Part of a small language model's weights: MLP 1792 squared ReLU.
Each number is 200 + 30 x the weight over the matrix's rms, rounded and kept within 0 to 999. Layers, rows and columns count from 0.

# up: layer 12 MLP up, 1792x448, rms 0.0823, rows 754-853, columns 224-255
# down: layer 12 MLP down (transposed), 1792x448, rms 0.0865, rows 754-853, columns 224-255
up754,236,211,154,264,220,212,222,197,192,199,186,151,200,216,240,191,164,193,169,239,170,187,192,156,208,163,214,210,197,161,213,198
down754,233,214,216,163,177,237,168,147,161,150,172,256,213,249,204,170,208,202,251,206,220,160,188,180,225,151,215,206,217,196,210,193
up755,191,216,230,197,189,221,183,218,238,210,237,184,206,215,179,184,203,228,233,176,227,266,134,201,222,206,207,219,205,171,215,189
down755,232,232,222,181,178,271,171,271,265,238,209,214,182,187,179,158,209,157,270,206,206,161,214,241,219,262,251,176,210,208,144,167
up756,182,161,209,221,216,224,175,212,204,250,148,209,214,188,137,237,205,224,225,175,181,157,233,192,135,228,200,177,235,221,245,192
down756,209,173,223,186,219,215,193,218,147,170,214,171,205,211,213,217,175,188,192,230,195,179,146,232,183,210,179,210,255,176,246,182
up757,201,181,225,208,226,160,233,174,155,167,165,267,195,202,192,159,208,183,179,210,246,211,189,210,270,215,209,195,180,226,177,220
down757,221,183,212,167,221,215,168,162,180,211,217,169,226,157,177,240,168,210,212,194,192,220,166,183,139,206,271,173,140,178,242,192
up758,212,261,150,202,157,237,185,209,239,212,230,197,210,181,221,248,185,206,179,163,193,202,214,144,223,165,157,226,198,238,216,152
down758,160,175,233,191,174,167,195,145,152,179,178,172,203,227,224,197,164,184,198,183,183,177,209,187,177,233,242,219,206,147,165,164
up759,214,189,201,221,174,189,163,189,142,193,173,177,228,193,226,240,206,242,178,234,176,233,208,235,236,218,190,191,224,239,206,174
down759,247,208,194,177,219,189,206,203,174,206,245,171,173,177,184,168,175,185,232,163,183,183,195,165,155,226,199,214,141,244,200,223
up760,225,213,225,215,192,206,160,181,245,225,210,187,157,150,189,207,225,210,193,101,227,166,191,159,195,195,232,153,184,226,194,190
down760,218,215,192,207,198,203,208,229,199,148,189,207,182,201,142,224,180,201,251,168,209,228,218,228,170,228,225,198,167,237,197,244
up761,188,221,152,217,232,186,230,242,221,238,108,188,259,162,164,224,253,183,171,205,150,256,254,163,201,198,205,245,223,204,180,165
down761,225,187,198,205,181,189,192,194,200,263,175,176,258,185,204,189,197,215,244,220,205,255,220,196,185,225,184,196,177,170,191,203
up762,213,212,174,134,181,221,238,219,185,205,173,219,252,169,244,204,247,246,181,200,201,169,229,217,190,197,194,149,179,201,173,230
down762,184,213,212,175,210,185,155,205,219,236,201,197,211,218,213,208,198,230,156,177,223,195,219,171,224,180,201,164,224,221,226,186
up763,172,138,195,209,191,225,221,215,203,223,211,210,215,211,252,179,213,185,189,205,186,176,166,223,203,179,166,160,216,195,231,164
down763,158,181,235,214,228,201,181,166,208,235,221,239,198,196,243,173,272,223,197,228,214,202,194,160,142,312,215,182,190,161,196,206
up764,187,238,201,222,141,218,172,177,200,175,154,152,206,217,231,284,196,162,215,224,210,245,222,222,174,213,208,162,208,203,199,223
down764,192,156,212,153,176,254,175,218,192,203,281,205,166,207,133,227,224,178,260,143,217,214,263,201,238,204,158,162,240,232,265,189
up765,196,207,205,192,202,200,179,212,232,216,210,183,204,204,184,216,215,159,210,197,167,223,189,173,251,203,212,230,202,121,208,219
down765,140,204,196,185,154,210,148,253,180,237,162,216,209,186,183,196,166,179,208,181,211,163,234,162,181,142,239,177,205,188,217,163
up766,186,254,149,154,182,196,179,178,177,211,205,215,229,257,210,217,256,218,245,206,205,218,229,104,195,183,217,185,205,181,194,193
down766,225,152,241,176,188,188,150,182,232,167,205,220,181,242,196,224,199,118,196,188,191,192,216,173,226,193,213,181,172,183,254,164
up767,173,206,159,205,201,191,235,242,217,182,174,193,228,223,218,188,162,221,194,164,253,204,177,202,253,180,192,200,169,197,216,114
down767,233,205,180,184,175,179,185,266,207,181,212,190,225,228,229,169,196,216,203,223,175,227,186,155,259,222,156,221,267,192,220,175
up768,161,165,136,202,211,193,165,245,206,235,186,247,211,205,176,273,197,189,205,195,197,202,173,205,181,187,201,134,203,200,223,210
down768,183,195,169,223,140,208,271,200,192,209,262,178,147,190,167,213,225,190,176,201,162,171,163,211,225,141,267,184,171,247,225,186
up769,224,184,210,210,143,219,182,209,207,181,246,209,208,154,211,212,240,244,186,156,204,192,203,200,189,188,205,184,233,152,180,150
down769,178,202,245,222,219,215,152,200,136,213,200,225,169,164,137,162,270,167,203,149,194,187,209,176,188,188,237,218,169,248,186,187
up770,210,210,239,172,196,193,182,243,230,216,154,225,210,176,192,210,175,163,208,184,160,174,227,230,232,226,223,195,253,159,143,245
down770,158,117,237,224,216,172,184,213,184,223,236,167,218,197,196,238,179,210,213,205,241,188,145,190,194,203,234,216,195,196,180,173
up771,194,192,190,214,181,199,135,231,227,255,213,205,213,202,220,228,139,192,191,234,149,230,187,180,178,156,150,145,171,172,203,152
down771,154,223,191,175,190,277,205,232,205,216,219,176,237,201,224,187,252,248,207,228,156,189,179,212,211,226,194,210,231,218,190,198
up772,220,161,155,186,197,224,245,237,197,220,232,251,290,206,155,241,205,171,201,183,160,147,237,226,204,209,238,206,233,221,192,243
down772,228,240,220,203,191,264,267,237,208,224,233,196,232,226,205,178,205,144,146,147,167,152,175,234,212,241,230,278,140,172,206,184
up773,187,224,175,244,226,166,232,199,205,234,211,237,207,151,237,260,199,147,133,238,166,206,283,208,203,209,152,210,192,193,190,115
down773,218,226,211,175,207,151,248,169,192,152,164,224,217,173,195,225,209,181,184,244,191,194,218,173,161,192,166,229,237,170,162,205
up774,201,238,242,143,270,187,183,175,233,225,158,175,200,219,168,219,195,247,229,218,166,216,181,159,145,178,165,162,242,186,166,160
down774,202,148,148,248,258,195,205,266,195,233,194,171,223,154,179,190,231,176,188,215,179,183,252,232,238,219,225,236,204,164,184,198
up775,202,199,196,192,219,180,199,206,235,219,236,191,226,222,173,196,178,183,213,131,163,146,273,138,221,177,249,221,171,134,258,210
down775,215,194,208,176,197,157,188,194,176,185,204,172,166,191,184,200,208,206,221,197,291,216,198,219,204,192,185,233,192,190,247,223
up776,221,219,230,194,200,212,153,119,235,229,215,171,171,159,205,152,197,258,232,189,194,191,211,216,214,209,183,158,193,191,179,193
down776,182,174,204,183,168,204,143,208,117,219,218,192,219,176,228,196,173,258,136,204,172,198,199,166,168,148,131,193,218,175,198,189
up777,201,178,158,173,237,215,217,226,261,192,173,222,211,199,189,198,184,224,260,206,215,174,193,194,209,211,166,250,160,204,184,168
down777,185,204,169,182,202,191,174,215,179,231,206,237,173,179,241,193,189,159,262,213,151,205,194,182,202,216,198,235,180,158,233,148
up778,206,210,198,166,209,208,206,236,189,220,296,192,210,176,180,216,196,186,176,160,185,209,222,208,235,204,182,146,204,198,176,188
down778,223,225,214,188,178,184,181,192,229,240,199,206,211,223,154,208,203,222,189,164,204,170,186,205,180,246,217,183,238,165,195,206
up779,167,222,194,172,198,207,142,219,240,207,219,226,233,200,228,169,235,180,213,239,236,212,207,171,160,193,169,177,156,192,221,218
down779,237,208,186,225,195,200,175,172,229,126,199,238,199,169,206,212,205,246,178,190,204,203,164,162,221,234,182,248,233,230,225,203
up780,230,168,178,204,167,193,200,229,215,240,181,188,225,218,282,165,158,190,182,204,165,153,171,238,233,159,124,226,264,200,130,143
down780,242,180,235,226,218,179,253,216,177,216,170,189,164,205,185,212,192,190,228,157,214,265,191,177,139,196,178,186,260,174,112,199
up781,219,165,232,214,155,208,197,175,175,170,187,134,235,186,232,186,229,185,177,240,177,199,173,203,181,195,221,221,241,224,145,225
down781,260,266,189,276,241,214,205,188,231,224,184,224,225,171,201,173,210,220,165,250,183,192,183,236,187,205,165,232,176,202,188,191
up782,200,230,166,211,185,220,183,179,171,130,178,202,225,210,203,206,219,162,152,238,154,209,211,172,183,181,249,257,204,174,158,186
down782,197,213,161,198,174,266,194,153,233,235,167,224,161,161,231,187,213,213,230,208,220,176,192,202,201,223,206,236,178,198,167,213
up783,179,194,241,182,185,200,167,223,195,194,307,177,196,245,206,245,214,166,250,166,137,177,209,301,218,237,263,212,219,205,244,219
down783,211,169,192,222,230,179,165,189,190,267,205,230,189,189,246,211,223,211,252,206,194,230,166,270,163,269,244,134,208,159,196,233
up784,211,198,282,165,189,214,188,165,180,146,203,241,208,217,212,198,200,210,157,115,205,263,180,195,248,195,156,176,184,246,176,213
down784,143,223,173,157,149,260,170,158,193,239,176,141,216,164,199,231,194,232,152,176,193,240,197,223,249,157,182,220,224,174,205,180
up785,212,196,183,194,188,150,116,172,181,216,185,253,197,241,232,145,132,203,183,220,148,247,256,203,141,176,180,203,182,221,248,196
down785,216,147,210,243,197,167,192,124,211,257,209,184,146,233,197,173,180,223,143,229,218,241,222,197,246,179,172,219,171,214,214,223
up786,237,200,207,226,191,236,223,189,184,237,226,195,202,239,221,250,179,204,203,194,174,203,146,199,248,205,225,225,214,190,220,225
down786,167,187,177,184,234,213,195,202,205,234,280,212,176,177,214,223,162,165,229,216,203,206,232,159,221,236,218,206,180,219,185,207
up787,198,180,156,170,188,235,184,188,141,208,170,167,193,159,248,174,210,149,169,188,200,195,219,223,223,175,212,199,196,182,138,207
down787,168,189,215,202,190,241,183,224,200,215,232,207,238,189,181,208,207,196,225,153,156,204,215,186,208,224,178,177,168,214,177,206
up788,238,142,176,216,154,152,166,173,226,208,219,119,178,145,172,209,250,176,251,179,206,200,202,244,159,186,217,196,186,213,159,139
down788,191,248,212,159,159,218,207,199,245,171,204,198,200,259,259,177,154,234,159,223,140,195,204,162,194,189,190,176,163,195,206,224
up789,228,214,231,162,185,220,201,215,209,216,225,201,193,202,192,221,212,237,187,210,182,245,193,207,176,152,205,257,179,192,200,218
down789,187,155,227,216,157,161,260,223,178,171,225,187,163,185,200,237,181,269,217,138,183,165,160,233,158,195,166,164,203,194,170,265
up790,195,245,177,186,241,173,260,228,137,168,210,243,221,239,205,162,186,236,158,189,235,137,247,223,193,198,243,202,226,247,156,217
down790,136,200,214,175,211,235,243,258,180,208,222,227,203,209,259,170,196,219,209,186,137,215,178,190,195,254,155,212,167,233,223,192
up791,211,260,195,188,215,174,194,206,257,215,193,207,176,196,223,210,144,224,224,179,219,220,195,225,249,216,194,213,160,179,237,205
down791,154,159,240,233,196,182,234,204,228,197,202,125,212,226,184,140,176,156,143,174,136,238,233,242,212,248,208,216,183,149,176,152
up792,178,178,177,187,200,204,215,238,215,166,213,242,176,203,155,244,213,148,196,223,185,177,175,194,164,224,223,201,238,242,187,168
down792,173,168,136,191,179,202,198,241,226,170,246,186,197,214,169,216,231,184,231,233,222,196,173,136,233,225,168,207,232,187,208,193
up793,182,224,204,216,260,182,281,181,223,216,242,227,192,175,213,221,175,199,177,214,235,142,194,191,219,179,225,230,169,218,188,205
down793,206,217,221,256,244,219,190,171,186,200,165,179,192,168,161,159,208,187,267,178,189,207,213,184,195,159,255,105,222,249,192,200
up794,213,214,191,197,182,212,148,178,207,176,200,125,198,194,166,180,225,170,229,202,187,221,196,223,190,204,207,197,166,241,246,177
down794,204,177,225,158,231,177,206,229,208,190,128,202,213,263,198,212,150,198,198,194,268,149,225,197,300,158,235,175,241,197,224,162
up795,173,237,215,217,193,220,170,194,229,250,206,216,233,211,203,220,183,192,228,193,207,200,192,221,212,190,194,199,154,186,212,151
down795,192,203,169,210,212,170,170,226,209,217,185,220,200,215,229,211,207,216,168,215,254,222,218,187,203,176,192,168,215,214,172,202
up796,192,195,112,184,141,204,195,181,186,210,243,251,188,210,226,159,169,160,201,201,157,268,209,207,170,201,192,170,234,185,180,172
down796,223,186,192,230,203,164,229,210,201,213,203,194,209,177,198,174,181,215,176,209,190,173,161,200,164,217,221,171,211,191,203,179
up797,191,184,181,147,188,135,194,199,237,186,178,270,201,169,176,261,190,208,221,179,196,192,227,183,177,178,233,174,186,197,193,189
down797,215,128,214,241,174,220,185,189,227,255,212,266,222,231,194,203,182,156,206,160,160,150,178,182,120,242,284,161,201,245,170,211
up798,196,169,209,152,185,213,201,231,195,174,208,201,197,248,215,205,204,172,203,196,214,248,191,191,204,260,218,210,204,221,183,186
down798,198,253,222,179,171,222,187,188,195,156,219,237,217,169,202,164,178,210,201,193,232,198,206,169,229,202,196,226,157,239,182,158
up799,186,221,230,149,126,148,213,206,138,214,215,250,255,163,200,194,218,196,133,200,228,247,257,200,179,231,258,170,174,184,256,165
down799,192,205,197,180,208,191,200,193,235,177,203,256,161,158,212,182,182,182,118,193,220,191,202,150,188,256,221,178,214,199,182,187
up800,162,165,200,174,191,249,175,206,158,248,194,252,166,250,128,222,207,162,201,221,204,146,219,211,230,175,171,219,218,179,222,176
down800,225,244,183,249,240,201,162,215,172,166,226,150,194,212,178,186,179,196,249,155,165,213,204,214,184,205,148,222,246,210,126,202
up801,177,177,230,205,206,207,202,210,205,254,238,220,223,228,194,202,228,166,173,237,201,258,150,185,211,174,216,218,196,179,216,186
down801,175,186,220,169,159,201,159,206,212,175,198,169,189,217,211,152,176,166,210,197,173,192,208,142,240,219,212,253,221,181,251,194
up802,194,221,153,177,162,197,242,201,160,214,211,192,242,169,260,261,217,207,152,181,205,164,168,220,220,249,219,180,177,161,236,181
down802,176,200,194,235,141,200,197,233,178,258,235,230,209,171,189,149,224,167,273,168,175,202,186,200,222,192,162,195,254,218,185,221
up803,182,231,223,174,263,252,186,233,232,226,220,219,196,223,203,183,239,219,210,212,206,214,189,194,224,176,216,226,203,153,182,225
down803,195,206,186,251,183,166,214,239,168,181,154,231,175,204,218,202,201,238,209,193,249,267,168,226,223,172,204,235,162,154,183,207
up804,207,211,198,211,279,202,178,253,216,157,191,206,201,182,150,231,223,165,215,183,195,221,191,226,219,216,197,175,204,136,209,204
down804,219,253,200,190,200,183,196,230,205,180,169,233,203,201,211,265,152,187,149,157,174,201,195,193,241,134,233,213,126,182,201,165
up805,176,239,239,199,234,192,241,176,187,217,243,175,178,256,209,211,251,238,173,164,214,221,166,223,222,268,175,236,158,199,122,189
down805,234,233,233,230,193,154,215,206,203,176,190,198,188,205,217,187,198,168,197,180,171,194,221,206,182,181,186,228,210,129,171,218
up806,234,176,165,140,221,220,209,171,243,211,212,192,228,224,259,173,210,171,164,189,236,180,200,241,239,221,252,158,244,233,206,253
down806,191,175,192,194,175,176,163,189,235,143,221,208,195,177,221,192,175,244,198,235,212,201,164,214,228,188,218,219,189,202,199,208
up807,226,194,241,191,196,222,249,156,246,192,147,228,217,176,219,280,214,140,171,205,206,179,208,182,230,201,215,185,201,180,217,155
down807,237,172,153,214,202,219,237,207,231,263,160,256,203,236,229,211,204,229,261,205,176,234,254,185,208,142,198,196,185,198,230,226
up808,175,187,160,192,178,196,197,184,203,217,184,214,234,196,200,198,151,211,222,221,163,187,256,240,247,222,231,189,230,164,175,232
down808,209,167,184,205,187,184,204,211,176,143,217,167,191,204,223,186,180,236,180,188,217,159,145,205,179,249,178,205,214,250,158,152
up809,190,181,231,202,185,168,186,196,195,205,191,211,207,220,230,178,275,260,229,188,181,135,213,224,218,178,179,206,180,198,169,159
down809,202,179,198,197,210,182,183,207,180,191,159,209,237,175,228,207,212,231,192,182,178,184,208,227,196,180,219,207,173,193,197,149
up810,206,239,203,197,192,195,192,135,208,178,212,221,213,234,158,212,218,208,189,265,192,203,182,172,217,213,194,227,181,131,187,134
down810,266,210,199,177,192,231,165,202,195,180,127,234,167,217,195,201,178,152,200,250,188,192,203,160,148,164,128,265,157,166,233,157
up811,219,217,222,217,173,198,223,239,184,187,211,244,189,164,186,194,177,226,178,213,166,190,216,257,127,201,188,177,230,225,197,200
down811,153,149,150,239,182,167,208,186,195,185,217,210,135,228,142,193,216,187,222,240,183,195,198,208,250,183,196,211,213,187,214,212
up812,207,224,198,189,178,224,178,154,233,175,205,230,158,268,200,228,266,192,212,169,153,201,156,190,196,233,219,189,184,209,241,193
down812,104,234,183,231,223,173,164,199,232,194,195,223,166,207,199,247,217,199,208,173,190,210,180,184,167,191,272,171,214,174,181,252
up813,205,219,153,192,201,222,163,201,211,264,181,214,226,230,217,232,228,230,149,223,250,102,152,255,187,276,148,199,219,130,190,204
down813,152,208,187,194,211,148,202,159,281,195,142,243,177,199,165,213,194,263,209,178,229,187,190,222,172,210,182,196,123,241,160,197
up814,186,205,286,196,235,268,211,222,225,230,237,218,225,189,179,187,159,218,206,186,204,187,156,186,132,205,197,251,193,188,123,242
down814,169,181,185,147,188,189,216,183,176,196,248,166,222,183,245,162,225,183,223,180,184,237,190,214,158,199,202,173,166,241,187,249
up815,251,193,214,182,158,201,251,179,192,178,251,142,186,208,146,199,253,178,204,165,145,200,208,198,235,215,205,170,231,219,133,172
down815,221,183,172,170,217,217,212,182,195,156,193,162,192,235,176,215,151,140,205,195,132,185,217,156,237,210,220,225,216,175,195,144
up816,175,203,195,187,208,226,179,213,209,168,200,176,251,220,223,199,177,204,171,219,186,253,213,221,180,260,197,181,158,209,166,220
down816,244,227,217,187,178,184,200,229,179,206,170,170,223,237,172,160,213,184,174,202,167,186,172,244,241,167,195,175,240,273,236,194
up817,241,203,221,237,167,224,248,225,189,188,195,196,157,173,204,185,219,175,169,190,209,170,146,162,157,110,183,191,194,192,177,166
down817,220,226,251,249,108,190,189,204,246,159,182,203,216,241,182,200,180,159,202,223,192,217,226,182,201,183,191,226,209,280,209,183
up818,209,211,206,159,199,227,178,187,189,217,186,173,130,145,191,178,162,145,146,169,194,201,146,205,191,182,226,153,196,186,174,189
down818,223,236,141,161,190,211,219,193,226,260,197,163,237,170,226,235,197,169,189,167,168,207,194,181,228,236,131,177,174,199,227,193
up819,212,196,164,197,156,206,238,185,241,192,230,224,211,151,199,184,209,214,160,205,218,191,203,214,194,192,186,158,208,174,193,219
down819,146,217,176,237,172,181,201,225,235,217,174,187,155,207,167,208,149,153,182,181,158,257,256,220,213,152,217,190,168,231,224,187
up820,179,215,188,210,159,207,187,181,163,197,219,198,186,246,205,212,193,219,207,223,180,188,263,163,227,186,192,196,215,195,233,183
down820,184,217,199,192,250,196,204,181,202,239,207,165,180,221,215,274,191,233,221,194,208,227,214,211,193,238,207,202,243,201,260,184
up821,271,301,142,224,217,178,234,221,192,197,273,194,219,233,183,167,231,235,237,206,246,186,198,226,232,235,225,269,182,210,221,206
down821,263,169,175,255,234,177,235,214,137,187,192,146,243,175,241,200,149,196,195,226,138,181,143,168,188,251,155,184,290,210,183,203
up822,245,213,207,181,185,198,171,201,195,223,222,138,223,246,211,231,214,144,212,189,143,182,164,197,199,139,165,211,177,123,199,238
down822,167,254,218,179,191,163,201,240,153,199,210,190,232,181,172,215,191,177,197,196,168,188,225,250,182,206,156,246,231,170,204,211
up823,222,191,249,216,246,210,191,194,185,243,247,246,192,203,181,235,223,246,210,276,213,176,203,226,198,165,197,175,164,203,196,200
down823,252,128,185,211,141,174,231,185,202,207,218,170,206,238,233,221,228,206,188,211,203,194,179,195,212,148,203,199,152,179,194,215
up824,157,232,211,219,211,235,187,171,237,205,225,267,164,198,157,190,157,196,243,274,206,190,261,123,189,150,174,194,167,147,134,198
down824,132,151,196,228,208,205,154,233,221,198,200,239,196,193,233,172,222,211,244,186,243,233,180,214,198,168,202,195,184,241,186,155
up825,224,175,194,208,164,198,218,271,166,243,197,164,215,234,227,215,194,188,230,181,210,231,196,237,204,251,167,183,161,235,218,210
down825,251,177,215,155,186,149,233,202,230,219,204,215,205,233,236,148,194,155,212,201,211,215,194,200,202,166,153,145,241,235,240,191
up826,260,206,258,168,235,201,225,188,194,200,273,204,171,162,186,223,209,182,187,284,229,196,294,191,190,179,189,120,201,176,206,236
down826,189,156,155,234,262,225,159,261,251,176,245,249,195,184,197,197,188,145,187,245,209,178,196,198,187,201,182,229,157,196,225,137
up827,161,226,250,169,217,258,217,218,234,144,191,269,195,200,151,248,190,233,223,210,216,149,238,184,186,238,172,231,219,209,185,184
down827,220,229,177,159,203,197,206,208,203,236,149,247,217,197,223,172,210,176,202,183,159,229,161,242,212,169,204,217,111,207,200,196
up828,168,202,263,230,258,216,190,254,209,154,113,227,185,182,212,259,220,229,144,138,213,204,218,186,233,251,186,170,199,193,166,212
down828,224,204,217,232,220,209,190,214,199,147,167,206,179,181,223,197,191,179,216,180,241,210,198,242,212,174,204,203,152,144,185,183
up829,159,167,170,212,196,221,232,202,193,225,206,188,221,301,205,224,240,187,211,235,178,189,231,170,202,195,186,198,213,144,227,205
down829,163,211,194,194,209,184,164,202,211,213,217,217,152,148,192,206,203,190,185,241,164,242,226,212,196,193,227,190,179,175,179,218
up830,229,170,237,187,200,174,164,161,207,247,169,220,228,198,214,216,238,180,225,208,199,213,155,197,216,180,241,217,220,137,249,209
down830,227,208,170,241,192,213,203,207,205,152,182,205,155,186,241,201,176,173,238,209,222,230,188,243,224,262,197,189,238,195,198,197
up831,209,224,178,227,236,188,190,223,177,205,226,170,218,173,198,218,192,211,215,183,194,188,194,182,228,172,205,191,179,227,253,178
down831,205,171,181,218,190,159,229,191,208,244,185,191,220,201,228,205,181,223,249,170,174,211,213,180,235,228,185,150,282,205,174,246
up832,163,173,150,242,176,252,184,189,212,229,195,236,203,192,214,161,239,203,204,176,162,181,250,201,221,195,202,197,195,222,197,195
down832,167,235,211,158,164,231,209,191,194,213,211,161,231,209,136,251,172,191,225,174,202,209,251,198,219,182,213,204,193,208,203,181
up833,143,220,201,153,218,182,224,232,197,209,181,176,215,241,180,225,127,208,220,222,209,190,226,211,190,217,176,142,167,184,166,234
down833,191,164,199,221,182,172,197,216,186,183,166,208,186,265,288,178,209,202,144,164,200,187,197,216,175,194,172,196,218,202,219,145
up834,220,241,223,216,151,239,186,182,174,227,183,205,200,236,158,203,210,209,169,206,168,214,200,184,239,212,194,218,226,235,224,249
down834,225,155,176,220,170,168,221,169,189,148,204,210,256,203,182,248,276,216,228,201,213,241,248,186,215,229,230,197,165,226,242,217
up835,175,209,226,201,171,184,169,217,197,235,199,242,210,185,234,218,232,213,289,209,181,233,190,208,240,168,243,171,194,200,200,224
down835,197,146,270,194,222,171,256,202,208,209,201,175,231,233,225,225,173,161,203,143,144,252,217,157,210,216,245,152,258,217,209,227
up836,175,210,209,204,194,208,248,197,200,154,188,199,188,181,212,225,222,181,247,219,193,185,197,231,164,193,250,207,136,145,199,195
down836,258,157,192,195,196,218,231,215,161,157,218,134,232,236,215,220,223,233,153,195,191,220,204,214,190,208,220,237,168,159,261,213
up837,243,214,209,206,189,211,227,222,170,199,209,161,195,236,162,235,227,173,171,248,225,214,224,243,175,197,245,131,146,256,226,209
down837,191,196,235,208,200,178,172,216,187,201,220,182,213,225,192,251,278,201,209,242,199,173,211,221,221,203,204,149,199,201,224,247
up838,156,231,222,164,213,234,169,199,237,220,175,211,222,198,203,209,253,200,169,203,217,203,209,205,226,203,245,168,188,244,189,208
down838,155,188,223,157,189,210,229,240,204,213,155,216,251,239,231,257,198,193,219,170,202,233,164,207,207,217,237,188,218,214,166,228
up839,203,239,191,202,211,158,190,204,167,218,164,156,170,197,240,200,198,168,181,188,205,215,176,209,176,234,208,239,216,176,174,177
down839,197,188,183,181,202,177,217,177,208,178,174,226,211,208,205,154,225,195,169,163,177,192,162,204,196,178,190,201,223,205,149,140
up840,203,152,189,244,119,227,159,281,181,200,191,222,198,225,155,183,197,208,195,186,235,240,242,226,193,173,137,216,231,205,222,259
down840,167,203,209,184,231,207,192,170,259,177,209,281,164,187,228,208,196,230,214,187,189,189,165,223,155,282,195,211,158,167,183,189
up841,180,233,189,210,209,186,213,221,240,249,151,214,185,244,261,193,202,190,156,152,205,180,203,232,196,233,199,157,171,166,193,201
down841,213,211,220,170,189,212,241,156,153,219,202,174,224,235,176,224,115,153,184,218,243,247,174,178,147,244,212,210,148,167,253,215
up842,216,184,176,207,240,160,187,227,269,205,244,173,146,197,203,250,148,199,180,233,190,195,183,249,167,165,224,213,219,232,200,203
down842,217,172,186,189,161,210,162,226,275,214,198,191,177,183,208,171,155,177,195,155,228,216,253,169,201,139,172,195,230,291,238,187
up843,174,178,144,109,210,179,216,213,229,283,204,240,190,193,190,197,218,143,234,204,212,208,149,184,175,196,160,193,223,179,227,221
down843,213,156,198,217,182,182,215,180,152,240,170,246,222,220,160,205,202,172,250,220,199,207,190,214,211,244,249,152,188,205,240,200
up844,232,162,173,170,188,146,204,174,222,168,173,190,225,222,238,165,196,177,173,183,161,140,191,197,181,222,201,185,214,226,211,174
down844,170,202,178,187,230,149,134,207,205,217,180,149,210,233,216,220,268,193,211,188,193,175,229,260,174,281,215,172,205,223,206,200
up845,159,221,239,207,185,240,209,188,200,180,197,173,196,171,174,219,299,202,208,189,175,219,163,197,220,172,207,187,201,221,238,202
down845,184,217,206,250,198,261,205,215,195,215,138,208,156,152,207,182,233,189,233,147,192,153,228,186,230,164,195,231,182,211,260,200
up846,173,190,267,215,229,266,204,187,226,205,156,217,154,181,232,184,232,182,221,247,216,277,215,207,180,187,216,209,248,222,257,160
down846,213,224,185,204,243,164,220,220,213,174,230,165,159,253,207,162,167,215,173,200,201,222,218,202,250,230,260,168,201,197,202,260
up847,155,208,243,194,243,225,215,201,182,212,285,262,196,162,237,220,155,218,175,209,223,244,234,220,192,204,205,211,234,186,267,207
down847,197,233,204,185,229,263,155,199,166,230,220,185,181,130,208,205,216,249,208,193,226,197,210,209,268,226,177,182,174,146,192,208
up848,217,210,221,172,162,183,198,153,188,217,193,214,207,164,204,209,185,221,207,203,206,192,212,263,206,206,185,171,265,185,191,193
down848,200,222,235,209,167,192,244,202,149,176,170,122,226,225,207,224,160,191,217,212,207,204,183,200,227,220,240,202,161,217,227,200
up849,227,257,164,233,145,218,171,151,135,171,221,218,216,206,201,182,158,239,227,196,207,164,225,186,179,225,236,201,185,207,163,121
down849,187,229,177,166,195,215,190,221,221,207,198,267,203,231,198,183,203,231,224,229,253,179,230,179,255,181,247,166,187,229,264,219
up850,267,216,241,213,212,200,229,181,213,252,199,229,222,172,169,218,289,187,162,184,158,204,182,200,215,250,151,240,260,187,191,192
down850,192,224,167,196,126,196,211,196,218,219,221,170,235,211,244,223,166,171,226,206,183,253,193,198,153,216,222,185,185,216,219,217
up851,177,225,190,202,211,254,175,175,178,242,175,219,196,180,208,209,236,234,197,216,212,169,181,242,184,176,216,210,214,246,193,177
down851,166,235,238,250,237,202,213,176,194,207,163,243,207,168,185,237,188,217,168,193,175,193,246,203,198,174,240,270,198,195,199,198
up852,238,206,186,203,146,230,236,237,175,207,174,196,200,205,186,230,207,176,237,202,179,200,175,190,220,158,195,185,184,202,176,216
down852,235,203,163,176,161,216,207,196,208,199,205,273,237,199,204,163,223,280,182,204,213,196,228,243,222,192,226,181,226,158,223,163
up853,200,206,206,162,227,212,258,199,262,186,193,166,145,237,206,236,186,225,202,250,236,191,196,184,208,209,188,151,181,226,189,207
down853,203,217,175,178,202,205,132,150,229,182,152,204,220,225,152,169,135,172,197,209,208,212,192,229,182,210,204,187,228,196,168,226